Weights of a small GPT-style language model, trained from scratch on English Wikipedia: vocabulary 8192, 729M tokens.
Each number is 500 + 40 x the weight over the matrix's rms, rounded and kept within 0 to 999. Layers, rows and columns count from 0. Numbers have three digits each.

# layer 11 MLP up, 1024x256, rms 0.19, rows 904-958, columns 128-255
467541453499490497483586530496506495528459522454493474456547465517570502435422501548445477524533491499545436521462451480503462466490509482446499420562488501555462495504534457545456527513480493505420396444545525536479464512534511487456518497595496552458508557537529496501546460457436510523459457525498455493531444514468460457537435542494492441442473519405450512475503495551478541529488
474456480436442484513511493458418470438555524434530519470442487475516516452471464507565525549552554478473468469558492487491585445582523466465480451453505519517485483462491470444491578557483464553471516526529468554547503536521566545575457586520494528521546506496471527522516576450519464485563536515522507390471459531475555432457546509395479545572410524455476427482466485471468491516540
433496475545547491531512611459572468514518496453516527438415535470391481413532520518507492555492524488528536499568501452472494464590455527535510538508475539506530508435508468426472485495551525588462479413510511534406486467493518498538547518499551443503516529534448510505400485500473514537468489479525475526524574459464500560451559480468493503477478454481553464517457478542514521516491
524468462428473462521501446512536583465457521580548492532475523500440519474509510491454510489507482556470518508515506523580509556528483531501554512542546476550488477481527511538498510538518529539539505521487475549499565506526485524496566485507488543524503569468482487471489618444462545469439501512524447506532520532500414457535433442436468476430460593532589461535501492541442531444500
533440510604446499559507510554490621498531534484474506516496512559482509447482426458450547500513500473489488528502425511545431474450484530451401466496478524502456525542500549570495477533522437536454462498503464530365556510436591493507483418511509497523451488429422448411519455550529506579543443465515445507491488497560543447547523551413447478503510495490555482540472453463497523525500
477466466570524523455528498505520472489436476507527582573522482523500566546543482555522450555498478424514532487470469513455466501484509463493503527557517517470596533486483474488581514476505489521424522495454459507459484486558472451489493448510436460525481405454455484557488524510500502519575470472446478504473522504436535577459458489477509504538543509489533565488483551522583523444527
497449519500467496542508515443505463503476534516475489521501480553558539424508430569532488548484505525523505446524489507463521444508503541483507455513428550494476477465520514445480448455523451464529457512537476546539515511531445492478556528486471490435546553457504589542531490486511405539508467546483541460482408521560426474549578524541489540501483470492468548453540486514428517521428
495446344440471423524524445490527494505504538564437481532423537514527401511471473412517561453458493524436391509459501615520541409458452465552442533497451486581402511423533572447451469593522506519386429510564488519471521430542529529469577612583512524481559502486517442493517506532452483489504383595514458449417538503581665517442472564557511478532515533435527459462447515535500564487488
490419552566500435462479550482408459545535494497518562493524516510534491475488494490521509507471499524504430534482408483536518491508495442497534540519460516493519532457495503493522523424488481543567430477475496479572511508441519551520517475512530561526490495503503531532528438407479511526527481530529443495463498525493531461513491515497576406468522524458490528559531507555518514463485
533509510520509539532526530458504463533439578544573427447456467443467547532440479539555480443525508555558453523586480493540525540500522523552496494500481621461547473563485508515513493556474473470468524464463481497543547453495495462471485493462517469476434478490503477427461490460484553603552481493500533432489512640490499483423567473483511519495516506474514446454438471482461537488504
515524600516461461551520522555505553530547475454532464537522503497493583504502451524523536504495478519477530499518570454512518473504440460504490513513506543491515567511597466571521453536536436529493538474490518489480548484462495517505538526442516524430604408519430412516552512517462536453630445556457509511576519542514561539431477463516456459553422482508522517462552530456575424572495
467522463505564522442512521492453508523458439499529502496528534514500567542582535491478474477581475481565478413521487501465507467436490489469431438492550543478560485468397459511436504512483506554507519467537447537556448556422514555475496549488524457441524546522515566511512479573429476519589529503463446554511539467465521502452489474503484455530407488487486493488510556507535538575531
542515537500522528504379523474535525475490431503542382516531515497473503570508532449548543557469619467587582481564526474469524463471551535473473468513518543418447521464512476470504444473454495516473519488490491509477445563515604473513473564406510474495484520452526503509423503499518482515505514482467536515434490539555481477505439483545481502535436504491509549504502573550453495503473
519546506486522462478538496482401506496545468486464540463498537466502496454521546464533439501593524551554489384489546489538480455456433442441504539568530471510558462516500487533502488523467422513471515499565493480507529565463483463515546480499484514558513529528505506484429469475517471518468497509493454493535516550454464448482574496457517437454581441531513549445464470510461519482472
490442528512502466489558494586478511447464545513432525563512505529497466531515452445532573503536503504441530569484468513436517492459527498611491548512520538449438539464490533533629459488440550492510525457426514451530498491518482494496509498499460496522578484531458447537448576410503507476538547485487457506495493474500481471486470467510351507513487491548464535548476470458478564549504
560509510523464603510498500434525489537592410469508457523509497499514510488564499448527601505500496485471509532546512450446453525517471553469487490493441561531474479472459479511448490443449559570490487508507472413584471408530593491521488513475484437488473524537510410491496574521540515475528499485484486510474483523527519567464493521579510571473516552442417536422495579526454455463496
503495577494472424470453501491453562436481476565518480550506442535468458490484473527508557536524432481500488468487500472499521474580497487451482528518478505491503519515546464536421529529475500502526488415578467507501496531524470512525514489585537466444479512452510528498535562534461464474553511585483486435515527486533502545463487500532526467441441466513488494441470504452476517485501
457456433503444528464537526577530545501486466529513511543540506462539540515537473514459481496519534458459513496457426498516483458486516431465500528533517501490457468450411426516501530423531392571516502459513460510516515374545529510463506464483472549630508554539520513440483533542465511522480466571465459532524510452469584485526513534490483475508525463488529472470459486484512493512498
507533499506488418495478548503545409465444468532494492506517495531562466457475482505444444584469487461498568497459449584504496505510563476496541487509466492500524540530525496469521505541508483532557525474543517469506528491495485577439551491500512515508434522497528537480554469508553516548436516452472530555527466454482527489507515552542523536466548468570466509517476474482473549524473
564555447526475474480542563471469461522455439580459458468462481520593378524439523511536551482500468529552519605495574480502489540498543427480462547491540515481523589444504531488501490456539491450460484530468518509506510497439511533550465592452547441485475500509483519542513501476461524450478473504477492461575517553545545482539481437500418505470516511528462457545461524551476522541487
516494463472486529509551532537519501529488498539477476598478485501528530458481502525449481506468493482483469487478476516428501505501494532463414459538527525435484492532444471476539502543455492495493516499519454443502564448478414544448486465612550479521487470547513543441535539472519459526559449616452522528536509581492479518515527561503527468463592485501523498471488507509494447550492
492462475542456486415531513453515467538526492517463560488512451462425506543581472535581471555522493530513454518489473547508474506446465499508453458458529456433466514549517459503496451534425490505509509458496476499422484546502504477519498470523489506509512452555422520521509546558573528511449523495526493492551499489513506532489558448519564470532489568473524510465534514543525521498506
547479490487469433546573506546434493465513524474477557503468402504485574482502565437496498469484500522520443522487421526520484488600447496502545499512543462440490455557457489529504455512570537486550563516537513482532557569438487475507512439521500439518482554457470458488514523440456443462474499490575445493497417545465507518494452514454491464573427467454547569575424489474448448505473
445413581508512550525520570468534451436480492471486544512428518521484422509518468482449467479479450460506493454462458422455496568470420544450456514496504478468556475504510499469537544517532456537513579540494528527460409462546553465544568479525500468412547532513534512523525480572538549547433527547536552531539503439487536548508445535519555483573493429495565509521503504474489439522464
500418490512500519545470576515442440477523529454525508369440496547418516477549530436482562561487581472565497512495511587537528516582549482532465563471414527525520562446574516460556536610543493498446433525528428544454555428519564482515523457521524492492552474523530560540496454493427525460564483464488604493589559548474550487482525511510470525470540521525496496450455450426515487510503
513474413503452429563553537494498472549512556532538480431590510460518503531486570521490512562546481452515497478474474498490528508494480515455547512528487482591521522446525445465475465432577557438549490504448418468544453486592519520466453448519487507429468487502492439546475477474485487530516498517529500464497465519475425463512493540487486502513523496577476476437436518522535509483536
533475498496545570510484446498462500498497435503513461529537479525491457484471518525511509520527555527431474541487449499539531575474474521490494507442490533513577520544445462485517518545511572507465490522481492502458521511495472468497495489561481494536491470509540491509461492516496465471549477520532505516522493477535429404522553461438493435492551492500471486506455481547488590506525
448529497551506420463539575451498436520497518494533495511520510554532477503520525476467477484467506528537452414494443522513442481466455479435503530474491510530591534471487490508518451547503452440464477506435511511490528495539485498464477477548513581545471514501534597494500483479526452503536451544505498518476488520498557494430497545587570532464453516540497515463460492586476529528569
484506418510517539480461509544481497527510519467469454539535527475541554521483493500549530470445525541537482511527501523441510501524499534473517515534487469531484511474497502524520549538489469542551498470514447448469447475465520485498494450504507488474450517495506558510564498450453512476560486500497501497470434513442475515502468489513497502515448515539482421516539505562495466556465
527481452534561495439447450548582430552386536489455467494457501411533571514484448431484515512453528535489541512524492481569486553468499503530507508467506487483513494483466502397494496463505542449527526502415489541511511559520478510467564492487491577477548528534522597536441554452517567575411504450460463501499494536516504449462489460525469558543547495514524542484540486496411521499482
556462523539450456410449478470525521500501428493483527442499491475438413493506484542423503504543520420434479474537492521465542530517566498450573509541463511485469523497616535545505521506481511490465539449551498463477546393488450507458489542535456501567499503480524557504489546474495516554445501533488404458438473565522571449563508560442502470555489526481496520495496561499551464396538
493477507475462492517488529470498460439519563463457514516517468489520548461592534496525513530472549485492506467495436488486474482518478538497468463588505562508525498488492493502482539532540501499503436477491468458559498494449491477504473515548552481551525507453481475471528493483473542510517491457488508506463415533478434472479507541484472440534536481516492481436488583482502538504509
443523543482464575520466446526491503486449511503481502465529492502455434508558536528550527468512535479493541511535540512565519437439496493544426593502488589487481488458515472506505501497442471510540533531537500501512507492469494499506544525519445497510559553508510507500560451528496570495459520553424508513499427524477546518460521515497469560489480492501448550373483479492546549527526
459550451541476480514498467514480450530515488556573454537539450513503540510556488582475459465582526508489519534539460437505521538534607491503476494482428516553434448523501473520588522493524544441491446490490421542513485487493496495530536550572528405508556546489469580498569523435525475561495447475514518536493494530544554538513596523482496465517559520432558561509561482502454468496572
411487475463526565440464497478450499475443465494516537489469499440425548512424501445519521480507515474509575516469520463485469448459509531508495487541526515443541373504431661557547540485577469487474495542495456474490508468532461551447469454551484446513547536496500539487592514548400516532489473510570467527550546514482498462419486531540535504417502498501413515444525464499556521515517
555514480497514458561584564536515525470557527492503522434542479450493505539500469479573476448508454538518454478505476524471525579504515509549481463503565497460452557500444572472479532422440508486492395421532519507546513438595482493475479493509517503391513544539523546459449501555497485549515528537491488440527487480563486514442501566567521504456560538470452506462540507471549546535478
573524509538470461459529512450563528439464547517519508516483413390516507449511495558554535534564463391424518491514449556523613457515529470527442458567442514545508480502545514544468461601539616433421462550414459566506565495453449479501508463439479490526483542459558573462400491447440506481443510644562565494521546500487504392488585548434416543522502460524554483429549425465475455516464
508472502457505517519489483496540501476464521488557498442469486533545543467452450513484490518549509434485476516497504540472541440502569543457473458525478553489574499497541489482525535449571479485577467468541531485537502470566565517546489548533461498536480477477524506560465482484415479505481463522451504529395539512563523533507497480465603464511604486464521507505574447474488417487457
427495447489504436520575552504434472519511522471476502488558568589552446536532453518559489468439447504562482499511509557556493466459525547423544496439517529524567597513486566625497545415507465529550463484481455610485454497570477485463566497478510465487582518532502513518492527408540499498474528502523449539532545474499448483426454546498468507548509492488578528517411478438540487462514
405523485478571473511519481547475442497490487526466484494456488467508588491465491576506415627592478493500549456473532541495476524532528502529595505547486534552503506478452487534488538494480474489488502493571512525520486514524556504474398542531526555506415464490538486548548520531533455421495512496566505540523545476438510486511487591546540556513523502579457483440514523502539523453498
537542504439457553462540531531594551491488560440485523524455532522537537541466516482475498448426504466490479576541444463479489519493505429485511527600525603462575528590538583522546514492531557503555505448561516482606473453441537516488442476475540488500425478489576486425552518581565513525553493492521474441485482548417505553471519488445551435546470531535524540522511477506454525493493
420468471433483470541516439419456455536433524538506452532500463490456483515501512509468513523530543491522494505524501502571498496489526500530493546497444503498547540492554486471444487487452525516474493511506476426529505496499519544485517583512479419416495533542455527545527551434486508560538516503496447487518551523472631500394549573544509574511554484494489505448471536505492459408473
502549538555570519566563488525408511559601534487491494518538502470512538438498494481459493501516563478516487521503452522464478586458489553496501485524498526523493513602512538500481499513455504564540435515464348516569564506518513469508463558505544540432531401426465482472515516530531533562445468470518521518526479473483477511538516470435437429528489581480556520436469460557407539483561
447577478461491479490503472470450524453547509518531408467526518479511463519532536464561536425475512559455529448535503562515501518507560488524549533455511456494519493403495484495473448530510517485508522489492506530466514530543476495464448487524525466501505458502468465494566501513577461469578494446530465523494530465503535493521532517502437553545514413530517477443502541484516491509479
504487442410477481459556492530443521518508521481568426517503531483513474492435460550494505408524512500492522429533518509472456502478550498534510563529473551568476381476474457474493466486498483507460490479436552433457564535560534489478491436510494542501505460535490519513510542576465495490532497522492544523542515554525489503506501480480552478478431553478474474497432416426492570464503
510544464458456532564546535561480539468429457497528478503445452464492529492559508509565566517486498541436414581597516496501486522545462558484559497470422518528453476499482496468543529489493470416472454514528461539523483544553544484505524563459499426497602477551473554511519541399438485541475561545497487497522531526514502539541507575490529532490495460509469516495549517505492525489477
481465477535519526554522501475439582540495545553509489485492528496457570501456503535530465438508451592526462549481519520514470542560501502477521556396441454476507480516539517495404494487533491442428490420478415501409488545486551479569508493536522593496530494525487576519558550508492495516496475494443507482466487497541555496473491513474558508395506555452537475488471464506495502461515
515490548548518565478548503411474537557542462543461387524483447511445497475466542528430537489496565462561524505494394462482454465533543558467499441509441556540457525481486484544504462535464616487511507486453531521471520523557508491548452558531420531538565491469505354513506518439448571464499539500474471474471469460538547494469446508444477582494505467465495470545459527487524525452445
524504528559508539565495594431468514547446458510442450480436496532514483465409449466551477451530540512466522488482477457475501444468496493508488535432509547464556516517513557469502487533474441466502528490481416441537562492435463449497467545461499510476498436497496489483474475451479498476500478563489465451582494451448487555488526480569519530468483564472499520481489514533542555489567
542498537494471455450584498493448581467478488525512493485447511544513462522505456565446511560511512550551481487550426512480520553481482513541493503576484535486461418505502535472492494526514458456480489493504456474465513527599470487488615471474553467484467511527534528515429522553469538502431529521467474542442557529495484478502522452510455424522423505489528474521520470505466500524544
510481575558538445488507466463459507498487536543500502506527489522476569501601504472528545605476483420556521502456546498488508604472513486530472512457482508523459499493565542522452497493510493470552545486518523495465521527533468456430492495563542519564509576443492583494485524557464506528536537561461485557453541470506469530463494444490502507438497529510490469548479473405506471448575
568440530472460527549482555453512466453442560558508456557480533501466499511476443484493436510544477473532503483502469452487572493484447506523530445480455562498479526515520477410561520507512510507533477550517483520508528557543500451504529462486538552484516414482495430466497470523453526470493523459524464469493424480485471491485484524488468498532431555539469465478453572578513528524605
559469521533481434523534467572494456580468555544518509504547467534455494541526388426556482498474506429418469502484504531570503528504514490525509499470563429499516524497512552493433528492546569551471485514463442482508509556533461486566575424475502470520496568525442423489530519510500503539418496447487547483406470501507483538461581464581485492539447473471501404542471475398529498567519
450445541466410510533502441527487494508528407542427448501588536569453431444562449576508470494466482460598501507528459513508520498471491538554464472500494572448505572513476501488446535563514496489454511493522457516500480563473514490467476485467559501581514555491524523423521545472472496512555514500483535572459512444557477453514549547506502450493473549515501457499536465482423527523498
536459604451463524479506510534490527513499527543502464436517519457401442489538481433430491535468531456489503568522492507528433425461452445502475419558525417484541515470557553465515589516489462508455446521642570588478499417623522487477562455578527510489527440474501491495491456534460487464525459543516510535482461545490495468481453542567501521546456487489503506511576505506478484536510
# layer 11 MLP down (transposed), 1024x256, rms 0.196, rows 904-957, columns 128-255
470480500459450503434570536546503540500481446471491538505549411463449528465533556488517467523512520497452476393461527537432467463486497487546472483549491556529523572465466540565550478458463400525520494529483463481492439504463439433520535556520467506477472564513541547495524532496531511482531509468540540531437473516504493521535442512472440453453535494483465539516549493441479440510439
436452507549489468493554414442466480561482432379488529519507482565546481538502418487559507467547470409500519550474491477469557440585446520448442532584457596466510496526471530516572402473500444451486566517536408465542460466514509532485461569515545419586527505507443566493579487444528473404507499587480494523546461528551451430600510520471477485540499560440513499605455523438575463555474
573460529466445528473543511444442466506461498498543459529448471472431495471568539526500573469533542480545557523483500505548536461492533493511467472469512629563503475527443494489520531429426511499499583511451544490511466451501489504590488566425417510490549605497387536550435554554537518501463515564482490507519527554515575521517579549432495514468466491486484567509562461429545475517510
550510478523526456462443508515511541484537474425443454474471522516437559577504557487443580491486483509563483503510481479482490428611600471458478461487458568437528485468531455559454520512510456479427477499414555506541456402534475482475591546456525466477477426509453428468489550498446516472538467532472511500566507426453497519469461533508496528500465521527510481500535479493476471559520
428542541505429509493554524516493500547564544574538554497499490497537506474495539424468556440494514504518509540535532489538523550498583552484543459435472566534543481422614474512525533510533484392498529515558456486519491516502491472487588542500497516507547566524490471530491513452515535544516503489474402515501466546395486444453425440510558461497491521451421547548529574520438495492492
482499534470518463535446537497521528518482476495460513420504494539503504470515458526482533576435505555542483442490493456548454456485469541511509503501514543470431464481461458472452532521545461507484476539461525519507539501507505530508492533555485494484546547523499520469532509514478501529433478540504578531502497447492501465469535445511517442461468553507454520514542500513500510509513
500534483490551538459492516480476489492515449524530552477515451488495519464515579437509468493494552475448436512403466481476524585567489478488503534497512473559485496509545444566540466502509454528493543468509558483471488510458540449510458535487578511528489549579389523440501500553461543479536482517568502427516509464515499555560492497486463462502492443533440508573528500492535535445489
567487487521441515476447506526503454445467508529511440531452457450547497477547478497508527526519512525505486467498565527504461520511512538521568501489500498511463563513494505526532541515457567500494458495535449477472549447471515486478516538506561538478519529484472503471520496491471513464486480519557458511465467441473534503433468563563470463548474532510502431503542462522496521482502
504518465463485526490541511519559482522507495488531493479507436528534544480563558395495473486555497499462545505541534426568426515529477549485502521523435472466529471542518499449442471556481560471531549467535481531468570491497471486457433481508517527522449496441446533558464502516548471521487562495520478490433521466546460409505430525503516546452523460504533549517497553415487512459572
478514512545490504517533474493468542556502458507508539517509499478471460481467519439468477538441506482454502479448513482491480509529570499415490517450462467541487492445552576484520481509456513518566532533465480512450506542555513558531558457500406480521556525478491532570562475505481553507535495513497416515484524484456497468581451508501501462490490550492495526516543569506531475553497
505521491506462516470440531562495533485510446452545460448534458525542520531542496514455574466493519459535465509445438497585525503503482523473574478570499559435559534460486461526433535505543554443522515417484503469488475501543460407567545509536464508571489429492528536501457547482460424538525443484491530440492472459565491498546501507498527555495527464547467507472475509421543460481541
548517478544540552509502555539451507501522524507489470507542502520486543512512448556427515552546467528473498437477578521565481459430494433520363500575483502541425486503444562505546521520444499523456498539524499467533488507508512532527525522474454461490491509550460564451540485496429414537434504527480558531467488558569509458537485494529495477477473458496478538485540495486481552500514
544540499494460491520520519496569545517478477518515496439577588469551532507577508537505511386498481457487464562509479528462477484488469479446514429549471489549473524484544489482466423536459408459528527457443554491469549470471466537444491456509498536477511394486505482470562500481505526472525519515470508549522499462446478520509425510468560531459549532511516437512549492509477541509461
474452478470465517501488558490571543419526487508488464469492579527536470474472443455464478533468557441500506497465492452503527524468516500459492508470477455473470504540426503553565490489548550540531488515450462551514422520492547493451515484518548508449432472532507509468539513527487522474486519482437546445439500485522524471501525509451445544570516481505561527491548498442526585508483
499559422493537532511570570448468596493560487530577487548483589494419498445522493495528524566529508535536475449517456510460536506494514486572582486493541518522509518474486453537513493488494469505492488528578495483501499451538516516486457464455506478416484510435503479463501509460467488488452539536505535475503461521522510503515444466500505464571517525507467407486519379473548513429527
543445547410510425444502471492505486493554533516491465497479514466467492546481558499527483462471553468482496522479581493510468473561510518470451474535500465447586497475538495525529502470486544462498505541528492495523468555443477540470473518446443560481407510548553555536460472481516490503546507504492501471524525469477476549492444476513515444573515534552475513483424491470520474467492
538399426479432448499573520427488471549489521480432481551530519425569480502481453466490512478556559487458525566593508506482533507508474470546435429461487473505545518555528450520477458581536464467626503490534538517444499504404501478556523495532447500423509577459451521566489533545462505553456505466547511521507515459468495575548467483505515541441467549466532504459477512514495437549514
441469482523451510542526559441551471473540509498528508495474518557499537456470502514590528477528519505525506512488522427525480505401467490451469496487526443561537516498429530456551427493514586477550471475465502507514585518417500472519460538532569464481549524496493490468546478522444468504432526473506472427477472531501470463523537515530535538441522517546490478519526494515522505477517
484438502531505448482474550577468526490544550470533522507493536489478534523509538479588534523468511484492536502498518497467502507450502452477459520505555456499501499491505498503553522551533504446514482449548452552464462512537528447497519519534504502482503464543435474546442500552490516515512462535479462466425489508497561488501528505491491543558570435544454573527423500497451482440526
558487488445517511541430449428552479449505510525535497530506488453432554507534454542521462501476527491512527515516482514559437470486552527504590462429463479418516550583523487524483539515463471482526520465517546483531528488507519472483500519496459512457524548499500475430531476506505481529515477550496514528384449438526520485491509443514514469504503539505507546516582451500525449433513
488459544522562516482488525509496515555536515519539506502485499543509472504520504557546487543526519486553523471526516470588527525516568482484539508490479525566506491477520543460441520461492528455466516507460552505484461542548553460555494478500476463522469511421481496517463482578478525447489512476496506472493480461507561474514524414518449533511508496525507467475518541575494537479471
491496478416452475524575404528469554468474482494554494472497536476481459528483536479498503572493529439465521494486462476561508544524429489481500568557436476581479479555500479527481479500532499563464472475478508493531506519508527486450530512500478442526514526541468556513507443475449529527521506539543511503448588407490394476550499525544489492514510469527527518487431593504505448444525
412508514486581506492468489477503537532479476502454457479471518495535459464445492477526537445498488496535530540467494497532490499505548455591512454401465493456475580453397521472452483501496508464438459509446530491443527400544533535484548528545467558578460491520505531473470543511521470515468505466547515583516517397549480579563501497495523537433534495403487459505495595549520519457490
511522514493533552553485425520627487442491532538500524535482480499530490519521516492477457549491524501461442475575499479468540539499477488502550474574465497525465501497500484418489514466510465522551429468492543524481559413510510522474531405490527497508487529508474548531499452604482492572456554488457466502485515518393478443493527543462522469511534526439429572469481486494591548553457
508506471596515420484518523449446527538534573480492481475497628486469516520475514490504514463549479515561433445538456585581519483467564554468522481544527439469498532577515484556451428441511522552478583515516521507517503498481535502568458489478548441505449466481543480454406507512517517519403511485422506426495600527457551452452487543527471441516539516510412490480446515519478556505495
407462531496543501486457486488429504461459488463442576517473488470463580472446485465536597538456470465502525522456552551574464515505495493587445511508510504484485507482495536512509505494482531500461467493482579460458517531480503540491592541533540430503543502536538501482484465505515435528453504455508509451558529466515445472566577506479514491535540526450489474542414439423427545465506
560576487503488490517517487551493462481555494434498556495499528516511495493514498484421500490487397498588521471537520539498473438515490532485504547553511481485529531468498484452498527411499507465472470513600505475521462427537576524496499488475524474398488549427565459539492493482530510537430509511465479485529477478447506484471511531539500493506460471481520484477489511494470473448493
575479505521551480504463458542554530495481474533504554592461474492438482480520445561556486511506464480488474555520498470490478518519560564505556481495469492524493506524525444509510510520472551513531509477490484444550497536478529517555512586430475420475483500500470441559501468447437491455516558477433516444458498504514417495477595548461490525555498517506494514576444500491544484496470
545463579585383469450520466440540443448462563524564498474490495496460536483531496528466433489500521454454498476461548525556498474492512472449480486491519464482511547492519448522434498517468512490450535480426443561536532497485496529537515557506485490521504519504462445505430463522505496513477499417496545501494582550556551459465475553509481488508535470481534630494466506459512551453542
513483496461488451504457455464373480525487554463547513521468526502538496512539514434482508462519543591466489478522491484523486432501496509503522464489518509475463548512480481446465445514497469483553478485505528491510462528477516484467560546480493518473534492491510540539504457542469490525477511513485486488556502528485554462436433493504457547520504471525445497485517493510560475548504
533537471409482472430476521501448477463441551528545511453528493506507472488462469484496551520461598523525572511542616414512508498456506505495510430524595445488485569492502568546455514522497510471408601420540501483447432534486434501471515527497477552461518543501590490455453483512522569426507533516497561482474518423440522469473469479530572542601459557528496465603475534490517429526487
574532518498430453525566559444546487492530464484487548557487512513553517528595516476512424498504475498540408465491539545547527418552514485454498484505517508524495458557564515502528516564502554535535493499426569537472456508431570432500520564478513528508556510417466474504449486542501539570456559514505527468555395500558482517534426492531522445551503486516417492437518486450469517497505
438542425506514504468469478512527515527459456504474511470416438430500481517428533499488518485553506471527470509534545463523439444493514535425527488465533455526470499583518520421508477528448504486461481530429477519545474495493510492563579527542498485532493542505502542514541487541419528433513514509521475496481452547500491440425480474534541466488516493506506555484433530443485521471451
476534555488481503544492476526454505459518539522446551488486584499505561502514526444528479459495496492491550500477557501468447479642527492450487444452498480584476476497483529528488529448534484462480520514497459507495484491517459429503475446531557544476430536491508499474571560511506467490503498512494508544507521544502471486511521467503539480535496514483515492521539508546481516495493
564573413474496482506525512619419610442508486463534532585536530483435463531502553494614469453519532583526518493487508460463509515498502588517451588444384516501561508518473432505487481514500449524521526500503517497454445521463576502548456533614515561491479523483470536483455537497506558493487508523440487489419412432442562517447486448451449512497516562489535573563556514462458524536513
466513557491479491524509558472580530503513479489430551572557551508494462456487559451454433412461454485474488496494479480455513483489543496510461403526439551548487503514568465525523497467498418498513490562518481552525509520465541470523565476638439421519537493542488463538526522462532496466506491421508559535507547541452455551478478534469492462444454493476506528467597570553444431552456
546524448470482515491578474523434560364482502430522588451475527571449586520538471518510531504453528505495508492507560489472516488510500532542482479501493437504488584474481493529485556556521477536430518523526571512506469433544466565548450538384527589553460531511569522466452505549462500417441582484467482546385495369574484420515453389544461520508567535435454514489462492420527462411429
473482467550536579541500468478510483511552518541477494516531521449455541552521502528546438497465467494563454462507465472527504515587484497491554478485541472508521499532496488521470526526476502503503507482428464494479476477484496508458478512530533500517502467509559499496531479511589522473486477507504517449543443550504499504548476544464402494518509481490449454541487517449571503507491
545488530491581446509493557499523468479446538488484525513562514521497459479456447366473400444431497526409526596463522481539456486505542507425482558537515492483585537557503479558541488480495497510534511523436586505488515490525593529548483486486526540487469465537468454539459493536493473478547593549543480516442493441503461588586444514479514523520469585513493475477457538497463502563580
594468448500396446560587496501462434465446546463463486469523465530484501506474518437488465543551529579415442528519423521515547506483449501467548585487524493470482521514458463531528472542514532552557529461489458529536483503454533588527495530510496542503474529476465537478501464563491550515470465476479537556517507562469528572451618527567472465513486515487521540465523528552551508513477
533419506497504527445509498542502522534432483507459564478468626523506564507450454520389532485509533461527596532477587439470519484501422554497557525503550494438513460541482417540533492499512461477498496444584552489560383541429470487474509549455471526528471559509451474452440472430473445566524539510525519480487468461483477490499475450556491575533468550568515531493537528474479502514555
542558459544524469548445514542557526492532547501510552498453487521508550466557493459534478477540470516496490465464489499461518464578456459441492507503483478426498485498489508581560499509458494507498490523570421625489504483495484463461457412446495540573470548463492550527453481517441530516465505505450556524465470505508531449463435463536509482528460549518566546514497491473529471516513
482536480532513527491429499518497503603498424515521530492523481534467531490515515485575458595465403515511530501560498541508478502526455378441422433485511508588501513537518474466446516560511461491520538480540506566448527506509508489492465543513515514458504490433545452541494521515494473512491397506555573518410527507404520562494500509450524498477455523493509561515452500549518442554473
510453541472548558534497490500488493517479488547493537505492494517558577482437517563457519536492483471490521512501529434414511467494547479490477444556455482452451483425493439485498452525479531447497530530563517457504503539436436524559508495475504515472548577466452524476541499458507506539534532522463520457461533567527441509536516566502542433516467519443458519522438503481499535482509
507499542545560535499510398509491508482545450494442492525525426509489510581542549547505567511448532535482443540528440520491546508507507502463556488511517524510502506519547537438477545490529491544612500521506523541480485430467476533489562490496506475542454506476552513475546457480516502507519480502495450475400494522468496463464470587543452473494498500509478446516497450483505454556542
466503509492466481530592452522468499512550517536583461488520572481559429532449473555497505513531464462501502578495475526535473500484509437565479490531439460571512449562486503520521487471482520553532477526511480519455470536521495478494426450532473486443496507532533445487568496556505428456446540499492451444476519508527487519546523486505520507504505484567568502438474534559534527473505
490504516500476496438540466510463480497436552523455522504473504498499388507491475554497527504500481430469506509552537526466494473475489544535490472520550498476494530443484543527503508530465514511534444490516520494586535507492456514458468457478518502487527524542547480466500465530519429525465547498464440418532535438488522488539530505454488474585452469546438534498472520571465492467473
466457503545508473535460531514525532484483512529457512539442501519496492545538518456525563439516500498506554576478494415479507577598462466528516528497467444482540415564462459483543498537490419458510527477474464522551482480548479532450566515404497464503528478548475542519506434506429514514548547481555477527538578549490512515469476470539519444474461461466482476530521479500539440508502
524546493458543479437542519573485522519620498470584530542503483498498500505519482576487502531488462542548546510518522523508548438488516542473444486601465471474531489461471504497480493501532514486441508579456498534539462461482460572520486487477490471489526514457515527538505484541546527505455485416554497505534527539499551459517537413527475494534477509461443505522533481483490459519485
542499465465450501461452493471539440527495539489529489482496438501462486450520544454497499456509490485481475494498538506507535486542510558533474469488560476505515524506537469502524425443505511484524474536500549511552517495462473493486461552506514520508471502457498466497504526498529478486535523491483468481562495497464500494519543465518605528470567523456520500558535594504487528466460
485549566506451507444493525484511465486448491556524541487437505449585496556490535527470511506468444593425474473501415455487523414507501495467479488536495475486534533480524543566523483518521539537492462491527452516533500485525523475461472521472540519464500441593555488456452472443519514441474466494490525502496582549491509419515417534491563459527532510471453488437553479490546485519478
559495459508498510453490511491541431490494496446555487431529519527517485599496497507506442473530515529471434530526485574515519455558473522502527502594493495480486468474521507419496489502445476461499478528481493498512468466544460407591573466509463535567530489451483479525510452426453510465501436469507536449540541490544503469592466456555493513559499458533518581535482425510531515509533
456466498523432491478525563497514502507570494489531459501519515525554612450505449556530422504531453549486465488414452496434578492449493482425441516506517533506465448503482442481548532489435469453441498558577541503501572458523497467459541489518451538493529538485495443524537518456507510483544516536431544511513514525430506506511525551400426429503489506467541495528472453541523558478514
482424430463512488469483576531467499524474458551518474459448545551523551460485462534489561465535523481521521479514483514440530544507501483514602530476518454422507483517536509485431543529490518573573504457476517495475533536555536502544527536469464464492551486517466416507507450479467510504493519471492511420508459510476466440534539535521495475543564557503569512458491497577563498522451